Weights of a small GPT-style language model, trained from scratch on English Wikipedia: a variant of Muon for these matrices.
Each number is 50 + 10 x the weight over its row's rms, rounded and kept within 0 to 99. Layers, rows and columns count from 0. The size before them is the row's rms in percent of the matrix's.

# layer 4 attention key, 384x384, rms 0.116, rows 57-93, columns 0-191
107:63 69 54 59 50 43 45 64 56 55 52 46 25 45 55 61 66 46 54 39 66 41 47 46 55 51 32 53 52 55 65 66 70 58 52 49 45 29 46 49 52 59 32 57 68 48 52 57 49 49 31 47 50 63 56 59 42 51 56 60 53 73 39 71 52 46 39 56 61 53 42 50 48 58 63 59 40 45 57 51 39 57 59 36 58 38 42 39 52 48 47 40 46 35 51 41 51 64 55 57 41 68 40 68 57 28 63 49 42 52 46 42 64 53 60 48 67 38 35 56 52 56 66 59 62 46 79 45 36 52 58 50 49 37 51 44 34 44 38 62 42 39 55 40 54 43 57 73 49 60 45 42 34 55 48 41 28 62 56 73 60 61 55 58 76 34 39 58 41 56 50 39 38 49 41 45 46 39 47 46 43 58 56 38 48 58 36 34 58 48 43 74
102:61 47 42 58 53 50 43 40 52 60 47 47 68 39 33 40 38 39 41 48 55 54 45 51 41 59 52 51 39 38 53 47 38 67 54 32 47 53 34 61 51 58 33 67 49 47 55 60 49 38 44 34 69 67 39 67 44 56 62 55 53 49 62 48 64 53 55 49 62 26 57 55 54 47 50 39 60 49 53 65 41 67 60 53 48 42 69 58 44 42 48 45 44 44 43 56 39 47 68 49 69 46 49 45 71 40 33 48 45 65 41 45 45 41 39 42 46 54 55 63 38 41 47 53 44 42 47 32 58 58 54 36 31 57 58 35 50 54 63 37 32 29 48 40 63 46 68 28 57 48 53 53 46 55 54 26 50 63 46 52 32 46 55 52 22 45 39 45 38 43 65 46 58 49 37 47 39 65 52 53 51 60 48 47 42 41 59 63 52 35 27 66
101:62 34 50 45 42 49 48 55 48 41 37 42 68 55 51 42 49 49 42 53 40 41 52 34 52 43 56 60 36 55 59 41 50 47 53 48 59 56 59 47 38 56 58 55 54 42 37 37 53 59 41 50 55 55 45 58 51 64 42 50 29 45 57 68 47 57 60 55 48 45 58 39 34 47 38 26 50 56 64 44 59 42 43 55 52 49 46 43 31 54 45 57 37 60 52 52 59 54 55 46 53 63 62 63 24 42 56 59 52 45 54 47 53 54 47 51 37 61 39 51 57 51 51 54 43 36 67 36 39 49 42 41 52 53 55 51 55 55 50 49 50 51 71 57 45 43 55 62 69 61 54 62 55 45 35 47 56 51 49 50 47 45 59 54 65 30 85 48 50 42 37 41 53 46 42 45 55 51 39 40 54 29 40 58 57 57 44 52 63 44 41 41
098:47 43 60 55 58 54 57 30 59 71 31 53 57 53 70 45 53 54 58 59 53 47 40 58 57 33 39 48 53 40 52 48 55 26 42 66 56 21 49 48 70 39 49 51 50 50 44 78 38 42 46 68 51 54 45 45 44 67 37 48 59 67 53 19 52 52 41 45 57 35 40 46 59 71 55 54 45 26 49 53 54 48 52 35 50 53 45 51 31 56 56 60 42 59 46 66 44 84 38 39 47 43 52 55 50 44 54 40 53 49 56 32 71 52 34 34 57 64 57 59 57 43 34 31 50 56 53 48 55 47 46 46 38 49 52 63 35 44 44 59 51 42 47 51 56 45 55 43 47 42 46 51 52 28 43 48 44 48 60 40 51 55 60 39 47 57 50 49 43 51 51 47 62 48 44 53 49 56 37 37 33 38 68 53 53 49 49 49 45 59 39 49
103:58 42 41 42 49 40 15 51 52 61 45 29 60 40 32 62 38 55 68 50 41 59 48 58 57 50 47 54 53 50 38 45 62 36 54 52 55 50 53 34 46 57 55 55 62 55 37 43 51 36 42 41 54 44 73 59 56 60 63 42 47 55 52 58 44 44 32 49 45 45 51 52 57 58 54 53 53 46 70 47 32 52 43 45 63 45 46 50 57 37 59 46 56 53 58 49 68 44 33 37 33 46 42 61 37 34 40 42 42 59 57 59 50 68 62 40 31 28 59 30 65 41 41 59 57 49 45 47 54 46 49 53 58 49 54 49 49 55 61 72 56 45 50 48 43 47 56 58 30 50 50 69 45 58 68 57 49 44 41 76 54 50 52 66 38 44 46 32 47 47 36 51 32 60 32 39 41 49 43 57 49 49 45 52 54 50 65 58 50 44 51 64
112:48 45 49 56 54 36 35 55 45 52 48 63 67 45 41 54 45 52 39 36 41 58 61 48 45 30 37 62 60 56 56 59 37 67 37 51 54 49 70 51 62 51 48 70 31 62 62 62 49 54 48 50 56 55 73 47 50 60 43 53 60 48 28 45 31 50 57 56 43 45 39 55 64 41 71 38 49 53 50 58 42 39 49 45 56 47 55 40 37 38 61 45 57 38 25 37 60 59 45 51 52 37 30 66 53 46 67 53 41 44 52 54 49 44 54 58 55 58 66 36 44 56 30 49 33 54 55 39 45 35 30 29 40 46 35 51 58 51 72 37 52 40 54 35 62 65 63 43 43 52 54 52 52 52 40 45 39 47 42 45 45 38 59 41 43 21 62 46 44 65 44 40 53 42 58 32 41 70 54 51 45 47 40 52 51 57 55 42 57 51 65 53
104:50 38 50 59 52 41 58 38 57 35 50 51 45 78 42 43 54 50 56 45 59 46 65 56 27 57 45 55 42 38 65 47 43 58 43 57 58 57 58 44 41 40 68 59 60 42 58 47 45 34 42 46 60 66 34 44 44 49 57 39 51 53 48 51 52 56 36 57 45 58 47 43 61 66 58 57 35 46 37 65 62 49 53 50 59 33 69 42 59 48 46 54 44 42 63 41 69 32 39 61 53 63 42 25 51 39 63 61 47 52 46 47 65 60 48 61 39 48 42 35 49 56 55 45 46 45 57 51 56 40 49 61 49 41 41 61 59 54 35 41 32 46 55 39 46 50 50 44 56 59 55 37 56 62 42 38 61 71 57 68 66 54 58 30 60 40 66 30 54 58 41 49 60 56 47 40 53 46 47 49 53 34 51 58 55 35 37 34 42 51 61 51
075:68 52 50 55 49 43 42 42 40 41 42 34 42 41 67 50 47 59 48 46 56 51 61 31 64 37 44 34 45 43 58 44 48 60 61 55 54 43 39 46 43 79 48 51 58 35 58 49 33 40 60 62 52 54 49 52 48 55 61 44 40 37 51 42 45 43 55 45 48 40 54 62 35 74 37 66 59 51 51 41 35 55 62 49 44 33 71 52 41 66 50 44 47 67 46 50 72 40 30 67 51 46 50 36 45 69 59 53 46 35 41 66 30 61 50 51 34 68 51 47 58 38 43 65 43 39 52 42 47 59 44 38 55 46 38 53 59 51 43 43 64 37 64 43 71 37 58 50 42 67 49 51 68 57 50 48 58 47 55 57 55 47 54 57 44 64 58 57 28 49 56 54 62 45 43 58 69 46 54 49 58 58 57 50 59 50 60 58 46 44 54 54
097:57 42 50 48 57 64 54 64 56 29 56 40 55 46 60 44 49 53 37 53 32 57 41 33 45 60 46 39 45 79 56 51 52 41 38 62 56 39 50 31 37 48 40 54 42 70 39 54 37 34 43 47 60 66 52 58 44 56 56 39 51 44 50 35 45 52 39 59 57 37 46 47 35 69 47 45 52 64 64 57 61 73 53 31 59 42 41 44 47 49 65 40 47 37 54 63 44 51 50 50 41 37 60 46 58 40 62 39 60 20 49 62 67 43 55 35 50 54 52 64 65 45 48 53 89 65 38 61 57 67 43 62 61 58 52 47 52 48 35 63 65 53 41 51 37 47 43 37 70 47 57 48 54 48 36 35 54 49 53 46 43 40 49 61 55 67 70 53 39 57 53 51 66 38 69 36 45 49 34 58 44 44 54 55 52 53 51 43 56 60 65 57
079:48 64 54 47 45 50 59 54 48 46 57 45 52 59 49 57 45 62 42 77 42 54 60 48 58 68 67 33 56 53 44 39 40 41 45 57 28 40 61 52 60 39 51 46 52 60 53 38 60 44 43 48 64 51 51 48 39 61 51 49 41 38 50 38 60 61 44 45 57 50 52 54 43 64 32 60 45 56 49 41 40 42 55 50 59 49 52 45 32 54 56 34 42 45 34 67 53 64 51 44 84 42 48 50 33 57 64 47 72 31 57 57 44 65 60 54 48 39 60 28 66 54 56 46 54 61 44 68 57 64 51 48 35 59 62 51 45 43 45 53 51 49 63 62 55 55 70 42 61 41 33 49 63 50 44 51 47 64 52 52 45 44 68 50 49 56 54 47 53 53 66 60 64 43 55 53 60 45 43 44 36 41 44 72 73 37 54 39 38 50 62 50
093:38 55 45 48 50 46 57 59 39 45 55 56 45 60 41 52 56 43 71 52 64 52 55 45 58 49 41 53 54 34 52 62 51 54 33 56 54 49 56 68 60 51 73 53 69 38 37 46 51 64 61 41 42 37 37 40 64 28 48 58 48 61 50 61 40 53 70 48 32 40 43 67 49 46 65 51 63 47 36 56 39 50 46 69 38 42 53 65 42 37 46 60 42 51 40 42 53 63 62 54 56 59 34 38 42 68 64 46 31 44 56 32 37 49 39 46 52 44 44 41 48 54 39 45 40 46 49 26 55 29 56 56 54 49 41 51 40 62 35 46 53 49 54 55 33 45 42 64 38 66 44 68 57 53 53 58 57 57 49 53 62 70 67 38 62 45 49 57 48 44 51 55 51 48 27 46 52 48 65 42 32 54 67 37 47 51 49 51 59 34 35 34
083:37 56 52 65 56 43 60 41 51 43 66 46 58 48 45 63 41 66 44 58 45 45 29 56 60 49 55 35 44 49 56 44 61 53 53 39 54 42 54 54 53 54 48 48 46 50 49 48 62 54 58 43 32 48 51 56 51 53 42 49 51 56 45 61 59 40 57 65 35 57 38 48 40 50 48 28 57 62 62 31 37 48 36 33 44 48 50 65 47 41 42 59 37 76 42 61 33 45 44 60 47 55 53 33 69 42 55 58 40 51 55 57 48 56 54 40 32 38 69 52 33 40 43 48 39 68 46 39 51 49 44 57 54 42 61 50 56 40 66 47 57 45 64 36 62 64 43 54 48 64 59 39 47 59 78 50 43 52 54 42 41 48 36 56 53 53 27 49 52 37 39 51 60 53 57 43 27 49 61 24 40 29 44 57 38 48 57 53 51 50 47 23
082:58 30 67 59 47 59 44 58 57 53 71 65 44 50 46 55 43 59 49 46 64 66 52 53 49 44 40 62 37 45 36 40 42 47 56 24 72 50 45 49 52 59 54 51 60 45 61 49 55 46 57 47 37 45 43 59 68 40 40 57 53 56 48 49 32 45 64 64 50 62 43 43 54 45 53 64 54 53 44 46 44 31 52 64 56 55 44 55 33 63 50 48 59 67 45 48 58 41 62 47 43 38 40 54 47 50 39 37 50 41 42 47 40 38 32 53 46 58 36 48 31 39 45 56 54 38 63 63 41 23 40 51 61 53 35 60 53 35 54 56 36 57 49 43 36 54 49 51 55 56 52 48 47 46 71 68 54 68 63 53 37 51 48 47 79 42 53 63 49 82 42 41 62 47 48 40 56 54 60 41 37 49 63 55 34 57 53 57 48 44 43 51
093:47 55 52 55 59 56 61 58 51 58 52 65 60 70 62 36 42 66 55 61 65 52 47 76 34 51 43 60 56 46 50 63 58 40 39 62 39 26 32 51 50 47 52 39 41 66 61 37 62 53 48 63 50 42 51 55 51 53 51 40 71 53 37 46 28 50 39 50 46 54 45 52 62 44 28 48 55 45 47 37 47 52 38 53 41 45 51 41 47 48 42 39 54 33 63 46 73 49 49 44 41 55 28 61 49 32 46 45 55 48 52 45 42 65 51 61 39 57 47 33 65 49 37 49 48 38 51 49 54 55 53 23 52 54 58 53 38 34 62 45 52 48 50 54 57 64 62 54 41 38 61 62 41 42 56 49 47 40 52 63 56 43 44 43 36 60 40 27 46 51 51 57 38 55 45 62 42 52 66 48 51 69 44 57 57 58 53 55 48 43 50 71
093:62 45 45 46 57 46 41 62 50 52 51 48 50 39 49 43 35 46 50 58 39 46 33 59 44 68 36 40 48 50 46 50 51 58 57 56 41 51 55 42 51 63 46 51 62 51 42 52 49 50 61 39 60 59 43 39 47 57 66 45 57 48 70 52 48 38 41 56 60 55 58 48 38 50 37 46 57 52 56 40 51 64 76 56 41 46 50 45 62 42 44 66 50 57 63 41 64 68 57 71 69 41 57 32 71 56 55 45 41 54 43 56 61 42 47 40 47 40 62 55 51 55 36 37 46 40 49 60 31 40 55 52 49 58 53 49 60 46 50 35 48 52 71 59 59 36 42 63 64 60 60 32 60 69 41 71 61 48 39 61 55 49 31 36 40 63 58 33 65 62 58 54 43 46 53 44 57 54 60 43 59 52 46 23 47 52 47 55 29 50 36 46
094:59 44 46 49 57 40 50 36 58 46 49 56 58 57 42 45 44 54 41 62 49 32 57 44 33 58 50 48 33 45 68 63 64 48 45 44 35 55 64 62 45 46 57 36 43 47 35 46 49 59 56 51 44 46 46 50 55 45 52 59 51 61 32 57 58 46 63 47 37 37 72 42 36 40 63 56 53 43 67 27 30 53 75 53 45 39 48 41 56 61 41 63 40 45 26 52 64 59 61 71 53 48 55 59 55 52 33 64 54 60 62 54 66 58 49 51 38 51 56 61 34 55 50 62 50 39 76 51 35 44 46 40 53 49 46 56 53 50 48 41 41 58 82 77 64 43 56 49 62 61 36 44 55 55 57 38 55 44 67 56 36 48 55 52 39 29 52 37 70 57 52 59 49 65 62 65 32 42 43 44 57 47 57 59 54 48 54 77 30 56 31 55
104:32 47 58 55 50 44 35 26 47 58 60 51 49 62 27 54 69 65 48 64 55 52 44 39 62 47 55 55 42 43 51 54 40 40 50 41 47 50 60 54 46 57 58 47 62 35 56 49 49 33 64 52 61 65 65 46 49 44 38 63 34 56 39 79 64 43 69 53 53 73 47 56 39 56 63 24 55 29 41 58 55 54 33 36 62 45 45 57 42 46 53 54 35 31 58 45 36 55 65 41 60 43 28 53 55 57 61 46 45 56 67 46 50 33 34 55 45 52 39 46 56 48 55 50 49 56 54 45 54 33 45 51 54 45 55 56 55 47 62 37 42 38 36 54 59 54 52 32 54 37 63 31 40 60 63 38 41 58 47 41 57 47 53 56 53 34 52 50 58 30 74 70 61 50 45 52 53 38 56 54 39 32 46 32 47 51 44 56 49 54 61 39
097:58 33 52 64 65 49 38 49 37 46 41 65 49 62 55 45 37 52 47 37 57 38 48 38 46 44 65 60 39 35 59 54 33 56 36 59 32 43 62 51 37 50 44 51 50 50 60 37 43 39 58 31 30 41 62 54 68 46 37 61 61 46 42 45 51 45 56 57 62 29 56 48 41 61 58 44 32 34 48 50 45 30 57 49 56 34 50 58 31 63 48 21 42 36 46 42 75 43 59 42 53 45 64 32 47 61 53 26 45 54 41 37 55 26 42 44 59 50 36 56 48 51 60 36 59 28 50 57 47 45 44 38 63 59 31 36 41 45 49 52 50 49 60 55 41 61 48 52 78 60 56 39 40 54 57 57 40 40 43 48 41 52 50 56 46 43 65 50 59 49 37 43 59 62 54 44 45 54 62 55 37 62 58 42 42 25 57 47 44 38 43 54
099:49 59 51 39 49 38 53 63 41 37 52 48 52 51 61 44 51 60 46 48 53 33 50 36 60 53 44 72 44 54 59 30 51 54 61 42 52 61 57 46 59 58 37 53 56 49 61 56 65 45 43 39 62 59 47 62 49 62 70 47 46 52 50 39 48 51 57 27 55 54 61 54 46 35 53 44 42 62 63 63 55 48 64 55 62 40 44 44 42 37 39 68 70 52 44 47 52 44 45 59 57 28 54 44 63 49 36 36 32 34 52 57 47 45 40 60 64 57 48 49 65 50 55 55 45 44 51 36 48 46 57 41 44 37 58 42 41 41 58 35 67 34 60 49 50 39 57 25 47 69 48 41 69 39 50 54 39 69 49 61 43 48 30 58 42 49 44 55 52 50 62 51 82 68 57 49 53 58 60 39 61 59 42 49 64 39 61 25 57 61 45 62
107:46 47 65 51 55 47 52 51 34 67 43 46 55 49 59 44 59 38 58 35 40 75 43 43 44 58 64 74 47 63 22 52 51 45 58 63 41 41 39 47 65 32 48 49 32 41 42 57 55 53 51 48 64 41 45 35 50 55 36 45 48 63 44 40 35 50 59 48 52 50 64 65 47 50 56 62 40 41 52 51 59 63 48 46 74 53 43 65 49 54 56 37 51 43 57 60 46 36 38 32 47 32 56 59 35 57 46 43 59 63 49 38 61 40 33 43 74 68 55 39 68 51 52 45 42 50 51 42 49 56 38 47 48 58 47 56 33 42 45 42 38 48 36 49 44 51 53 48 54 38 50 26 38 43 47 58 54 51 39 45 45 38 45 68 59 51 45 52 34 38 49 50 45 52 35 34 40 50 63 42 31 48 51 56 40 45 48 41 48 65 73 66
099:58 61 55 39 53 44 40 35 28 55 58 45 50 39 40 54 36 54 31 54 53 49 62 60 55 49 47 67 36 59 71 54 44 45 45 26 52 59 62 61 47 58 36 59 53 66 51 60 42 62 41 68 48 36 32 49 41 47 64 70 47 64 55 50 57 47 49 49 38 41 41 64 54 49 47 47 46 61 53 44 50 39 23 46 61 51 64 34 70 44 43 73 56 62 41 51 49 33 47 44 54 37 53 27 70 45 51 40 40 63 49 44 52 60 49 61 56 63 20 52 30 43 45 57 59 54 53 37 48 59 53 50 35 54 42 43 25 49 48 45 59 48 55 63 58 61 52 61 68 32 49 54 48 71 44 38 50 60 49 61 45 61 47 44 38 46 44 54 40 48 35 38 61 43 58 56 49 54 47 42 50 30 47 51 53 64 53 50 57 37 34 52
107:46 30 47 70 70 41 38 54 52 48 63 51 49 51 45 66 51 44 47 46 57 32 54 62 58 45 54 49 55 54 56 50 42 45 19 57 60 47 31 27 42 38 32 41 41 73 48 53 58 30 44 43 34 70 59 57 58 61 23 63 59 56 41 40 46 46 61 56 51 48 54 17 48 49 63 63 46 52 48 61 51 47 48 26 63 54 52 33 37 37 59 53 41 46 63 50 54 48 42 39 45 42 43 56 53 52 44 58 51 38 47 58 51 46 47 58 50 56 45 66 41 53 42 51 62 69 58 60 54 46 38 43 46 31 43 48 39 62 60 66 53 44 46 42 44 76 68 48 68 44 44 40 39 71 37 55 43 56 44 27 36 42 47 45 57 47 60 39 50 48 39 53 48 54 52 49 55 62 49 53 48 38 53 63 53 68 59 58 49 50 52 47
099:41 58 48 53 54 58 45 41 44 44 42 57 63 42 33 57 60 45 44 50 50 41 49 47 47 68 58 47 56 57 60 45 53 53 51 53 57 49 60 50 35 45 40 42 56 28 37 22 63 58 44 45 28 48 56 63 48 37 50 54 34 49 44 61 41 58 43 63 55 59 50 56 47 49 64 64 49 53 36 56 57 39 66 50 45 51 47 35 39 43 51 52 40 45 60 42 74 64 61 43 50 52 47 53 44 59 47 66 66 43 58 56 46 52 70 53 62 77 36 39 56 35 57 56 55 54 45 50 52 37 54 51 37 31 50 46 49 47 51 50 35 46 55 60 54 58 48 47 54 62 39 62 50 78 52 53 46 73 45 65 37 69 39 63 60 40 41 52 67 47 52 77 48 56 53 69 50 40 41 33 50 32 47 35 51 79 49 69 51 71 50 32
104:66 42 45 67 40 44 57 61 58 52 55 51 50 42 51 33 69 38 55 44 44 67 46 57 38 44 63 61 40 62 62 69 51 41 47 44 54 52 44 37 48 58 56 65 54 40 67 47 61 19 56 59 55 49 54 57 48 41 35 55 51 55 63 59 60 40 47 58 57 54 69 56 49 50 60 45 34 28 35 54 46 48 67 39 48 61 45 57 53 65 52 36 51 62 40 52 42 72 26 30 34 55 62 36 40 45 50 40 60 61 65 53 53 21 37 41 49 52 44 54 52 58 54 48 57 45 51 57 57 47 51 48 54 46 41 43 39 57 36 51 44 53 45 46 51 60 62 45 40 37 64 45 57 50 42 43 47 59 50 58 35 13 35 58 58 38 48 63 58 52 39 53 40 54 57 56 48 44 38 36 46 44 44 52 50 53 39 64 55 53 50 54
110:48 44 52 50 48 34 56 56 50 58 60 60 47 72 56 44 45 54 64 53 45 44 54 47 47 42 46 49 63 45 48 50 38 35 56 62 59 35 39 62 54 61 35 48 40 35 53 49 50 54 55 65 55 50 48 35 61 61 51 52 56 50 37 59 55 50 46 58 52 68 43 67 30 38 46 47 52 59 53 55 69 43 35 60 63 55 52 52 26 35 68 54 57 52 30 55 49 39 43 27 59 41 45 57 58 54 41 30 58 67 65 44 49 49 55 55 50 60 42 49 47 41 55 67 41 76 45 43 60 46 44 61 69 40 49 36 53 42 50 42 38 48 36 36 42 44 55 30 54 36 52 32 36 60 38 51 48 62 63 56 41 41 51 38 50 45 44 39 47 56 61 63 39 56 43 50 48 23 58 51 34 53 47 62 55 61 51 35 35 58 64 55
114:40 51 49 40 48 53 54 49 47 26 39 38 52 55 65 37 55 49 56 48 32 29 47 34 33 65 44 63 64 42 51 54 42 60 38 44 41 55 36 46 67 55 45 56 48 40 51 50 72 58 39 20 55 60 49 54 46 51 50 59 57 55 59 47 38 49 40 57 68 38 55 57 40 41 57 54 43 53 56 69 51 45 49 59 39 41 44 61 69 60 53 45 51 71 68 44 71 58 54 60 45 53 48 49 47 49 70 56 52 42 38 56 45 52 49 39 79 45 55 57 57 50 70 41 36 51 53 54 45 39 34 43 60 52 41 48 52 50 43 41 58 60 62 55 72 42 55 48 41 62 54 54 44 45 46 50 54 47 60 60 53 46 45 59 50 65 49 54 68 45 35 52 38 73 57 31 51 55 55 47 73 47 44 63 50 49 47 55 66 47 62 42
108:51 57 31 35 44 47 59 71 49 39 49 62 50 48 65 45 43 35 43 59 49 60 51 57 34 65 28 38 48 36 43 47 60 55 59 39 53 64 36 54 55 50 63 49 55 51 42 63 52 57 58 52 53 36 57 50 28 45 46 48 44 56 40 37 45 53 37 64 55 47 43 46 54 31 47 53 42 46 65 47 61 35 29 64 39 43 48 56 56 58 40 51 46 61 45 43 51 52 31 50 41 38 46 60 32 41 57 48 33 47 56 44 37 72 42 35 62 47 65 55 58 56 49 51 38 66 50 48 39 63 53 42 60 64 69 61 44 63 65 36 64 56 53 53 60 18 69 60 53 73 54 60 66 60 44 33 58 60 44 51 76 56 48 61 43 61 46 44 40 51 65 46 53 58 65 63 60 65 38 55 43 70 23 59 51 50 38 49 60 44 48 61
105:56 42 57 63 58 56 50 45 58 59 36 64 31 56 63 53 32 39 56 36 57 38 50 41 44 48 51 68 40 34 52 39 56 42 52 47 60 59 27 41 48 55 46 41 37 55 56 53 65 59 29 65 30 60 45 50 63 56 34 33 44 28 34 69 58 45 56 42 52 37 57 48 40 55 55 47 63 75 49 45 43 40 31 52 32 43 50 48 46 42 58 49 37 53 35 51 40 46 48 48 55 62 44 44 42 51 39 43 71 46 60 52 68 43 49 57 33 38 31 53 27 46 60 42 55 48 55 53 26 55 42 41 64 50 51 64 49 52 63 50 54 53 28 59 40 58 53 47 46 48 42 52 47 40 32 61 37 45 68 47 32 29 49 44 62 43 47 43 45 52 62 49 36 54 58 42 51 51 64 56 57 45 31 55 53 58 52 53 50 45 51 57
108:31 63 43 59 55 38 54 39 54 49 37 46 56 50 45 62 43 56 53 48 40 53 52 53 48 41 56 52 48 45 41 31 41 57 44 37 39 54 73 55 54 55 56 52 74 33 38 55 47 57 50 52 39 51 51 41 58 61 55 41 50 30 43 50 36 59 52 58 38 36 57 60 26 57 41 49 38 30 53 66 30 44 50 35 36 45 44 53 37 55 59 49 35 66 55 55 52 48 44 44 71 60 60 75 43 49 62 55 53 49 40 62 43 45 36 53 49 51 59 32 52 50 54 42 34 43 52 53 51 34 44 54 48 51 45 30 35 35 39 30 50 43 64 51 55 37 53 54 65 68 52 39 69 40 61 55 59 42 36 58 52 36 52 36 52 49 47 51 56 52 37 46 50 35 56 52 54 57 41 65 67 42 32 57 63 62 41 53 49 59 53 46
110:61 31 54 52 52 50 40 50 30 61 63 65 38 37 28 51 40 54 43 45 37 69 49 50 54 47 51 48 56 43 44 43 24 40 54 62 59 45 33 52 39 56 46 49 49 42 33 55 32 58 46 43 54 36 50 53 45 68 39 48 43 46 42 56 51 27 60 38 65 49 49 63 65 50 48 45 64 44 49 64 43 20 45 57 67 62 63 51 29 60 40 44 46 37 63 34 52 43 55 55 61 47 31 55 57 47 25 52 40 41 39 50 61 49 67 44 44 43 34 45 47 42 47 52 61 50 46 40 47 53 58 65 51 45 52 36 63 58 72 55 70 55 46 53 46 55 49 57 54 34 48 61 55 51 53 52 58 43 44 52 55 65 59 52 55 44 70 71 33 62 47 56 55 47 54 56 45 56 56 54 32 35 58 37 53 41 69 52 53 35 57 56
125:58 40 44 46 52 26 59 45 52 59 53 72 53 66 56 58 46 57 56 38 46 48 53 63 62 36 52 65 38 53 65 54 58 32 59 69 70 54 63 56 44 47 39 68 33 62 50 37 30 48 36 43 36 57 60 61 51 37 32 47 39 48 49 39 50 49 51 53 50 49 60 41 59 56 39 53 53 47 59 56 60 47 47 60 64 67 53 72 61 57 54 38 37 34 39 39 42 50 48 30 47 33 39 67 39 64 49 56 80 54 54 40 48 42 35 73 51 51 31 50 37 32 48 28 60 43 52 51 48 67 54 35 40 54 36 47 44 55 45 57 65 46 27 35 70 61 46 51 55 40 43 54 60 52 20 61 28 46 53 41 45 36 54 40 49 39 57 35 64 38 50 45 50 54 49 43 49 57 61 46 43 45 48 65 46 58 52 61 41 50 46 53
095:49 50 51 49 50 48 51 50 59 40 57 51 43 55 43 64 47 71 45 49 45 52 44 55 59 77 63 36 33 40 39 63 53 55 66 55 52 42 44 59 57 35 39 41 48 66 37 47 50 42 36 58 59 62 51 50 49 49 43 47 46 53 55 46 54 54 57 46 49 41 41 45 67 63 35 44 41 54 53 40 45 35 49 68 34 48 68 52 37 38 43 74 77 34 39 60 62 45 64 50 62 45 45 50 58 53 52 42 47 41 60 39 62 54 46 55 56 46 59 67 67 50 52 46 41 48 49 54 29 60 36 64 41 55 37 52 49 50 37 57 56 46 37 40 52 48 64 51 35 55 46 44 31 60 52 27 45 62 59 43 48 50 44 41 64 64 36 49 40 51 26 52 45 58 69 47 53 46 44 57 58 42 65 49 57 40 49 32 57 42 50 51
102:35 49 46 53 48 31 66 49 37 49 63 47 46 59 52 23 44 48 57 42 33 47 61 67 53 55 58 43 61 42 57 45 54 32 58 55 68 55 41 52 53 74 38 54 59 48 42 76 58 47 59 48 60 60 40 58 52 52 58 35 40 50 57 38 47 50 44 62 60 52 62 58 40 50 64 55 59 41 62 46 58 57 38 55 39 40 49 56 67 34 42 39 63 53 56 56 40 47 47 48 60 37 52 63 43 56 54 55 62 45 58 40 40 56 47 53 55 25 63 45 27 34 52 53 41 38 42 56 50 35 45 51 55 65 36 40 40 49 45 42 50 22 43 25 50 41 54 45 47 57 50 46 47 43 44 61 54 50 48 60 67 40 42 52 60 53 41 45 31 51 62 53 54 53 63 54 54 40 43 32 53 57 62 47 44 49 46 42 71 27 35 55
100:45 49 62 45 25 45 50 47 57 69 44 52 35 62 50 58 45 60 27 49 47 57 50 55 73 53 44 48 57 69 50 52 66 33 75 37 57 54 55 57 47 34 58 78 67 49 44 40 57 43 48 64 77 61 37 34 65 45 44 51 39 48 49 61 54 52 35 38 44 39 42 46 50 48 41 74 60 50 44 47 51 48 50 51 55 47 53 57 55 47 59 51 43 48 48 38 43 44 62 59 73 56 78 42 51 42 68 45 42 49 54 57 52 52 47 61 72 42 60 48 65 48 48 49 53 54 56 50 53 66 60 37 51 38 70 34 44 50 31 53 37 46 37 39 50 48 43 59 35 64 41 56 63 59 46 48 35 68 46 44 59 43 45 50 53 60 59 41 37 44 54 54 58 48 53 32 49 58 52 37 32 53 40 62 48 41 56 56 43 49 41 59
098:63 69 45 47 54 62 59 66 44 48 56 60 38 33 44 57 44 43 44 49 41 44 58 50 48 69 41 49 53 50 48 48 45 57 47 43 45 60 66 53 54 65 61 58 59 51 51 49 32 56 71 52 46 44 59 45 34 46 54 66 38 68 49 56 62 57 52 40 31 52 40 46 41 25 72 57 62 58 45 57 31 25 54 48 60 49 63 28 51 42 47 44 53 35 50 55 51 63 66 49 50 46 29 61 75 39 56 56 42 56 63 70 57 51 54 51 69 43 45 55 41 38 54 49 48 53 53 35 50 60 49 42 52 46 63 56 47 45 57 46 67 83 61 64 49 39 45 36 31 45 57 39 40 48 48 48 62 37 41 41 63 52 51 56 45 42 53 40 30 54 54 46 41 50 37 43 53 35 59 52 55 55 33 64 42 51 51 46 40 61 39 60
114:53 65 45 48 38 54 60 46 43 61 52 30 57 44 50 44 44 50 45 56 49 43 42 49 49 56 38 56 57 53 42 54 76 36 55 47 64 46 24 57 47 61 50 33 71 49 40 48 39 53 38 70 51 45 50 52 46 47 48 44 43 48 57 68 58 51 58 55 27 62 66 48 46 25 35 44 41 46 44 37 49 57 56 57 58 40 49 59 61 35 51 54 40 53 39 56 48 58 50 60 43 48 58 47 50 42 53 45 51 65 59 38 36 63 62 44 48 43 36 43 44 40 49 49 59 46 58 25 30 50 35 50 64 45 54 43 47 46 46 63 44 51 43 47 43 48 51 63 56 45 57 58 44 39 43 71 59 36 60 59 36 52 50 58 41 73 50 63 51 40 37 42 40 47 31 55 44 35 28 42 52 64 63 60 41 58 47 59 53 38 63 64
104:48 68 49 54 29 32 45 57 33 30 21 66 43 46 39 55 57 43 41 56 52 41 64 45 37 53 58 34 53 51 54 52 44 55 45 50 34 40 60 50 52 55 47 28 62 34 56 44 59 53 61 45 46 50 56 44 51 34 65 43 65 44 55 54 52 44 34 38 43 56 38 57 58 59 56 48 58 36 46 76 60 47 53 41 40 62 64 65 50 61 45 50 44 56 70 58 34 47 49 64 52 56 50 32 55 49 57 62 55 41 45 57 49 59 39 39 43 38 57 49 56 72 48 58 41 56 50 62 67 39 39 60 68 61 42 38 44 53 47 57 49 39 57 69 58 60 44 62 47 38 66 52 46 45 45 55 40 59 48 77 51 46 50 38 63 51 57 40 49 41 44 34 51 57 46 38 66 48 40 46 61 71 48 49 43 36 40 47 39 54 56 38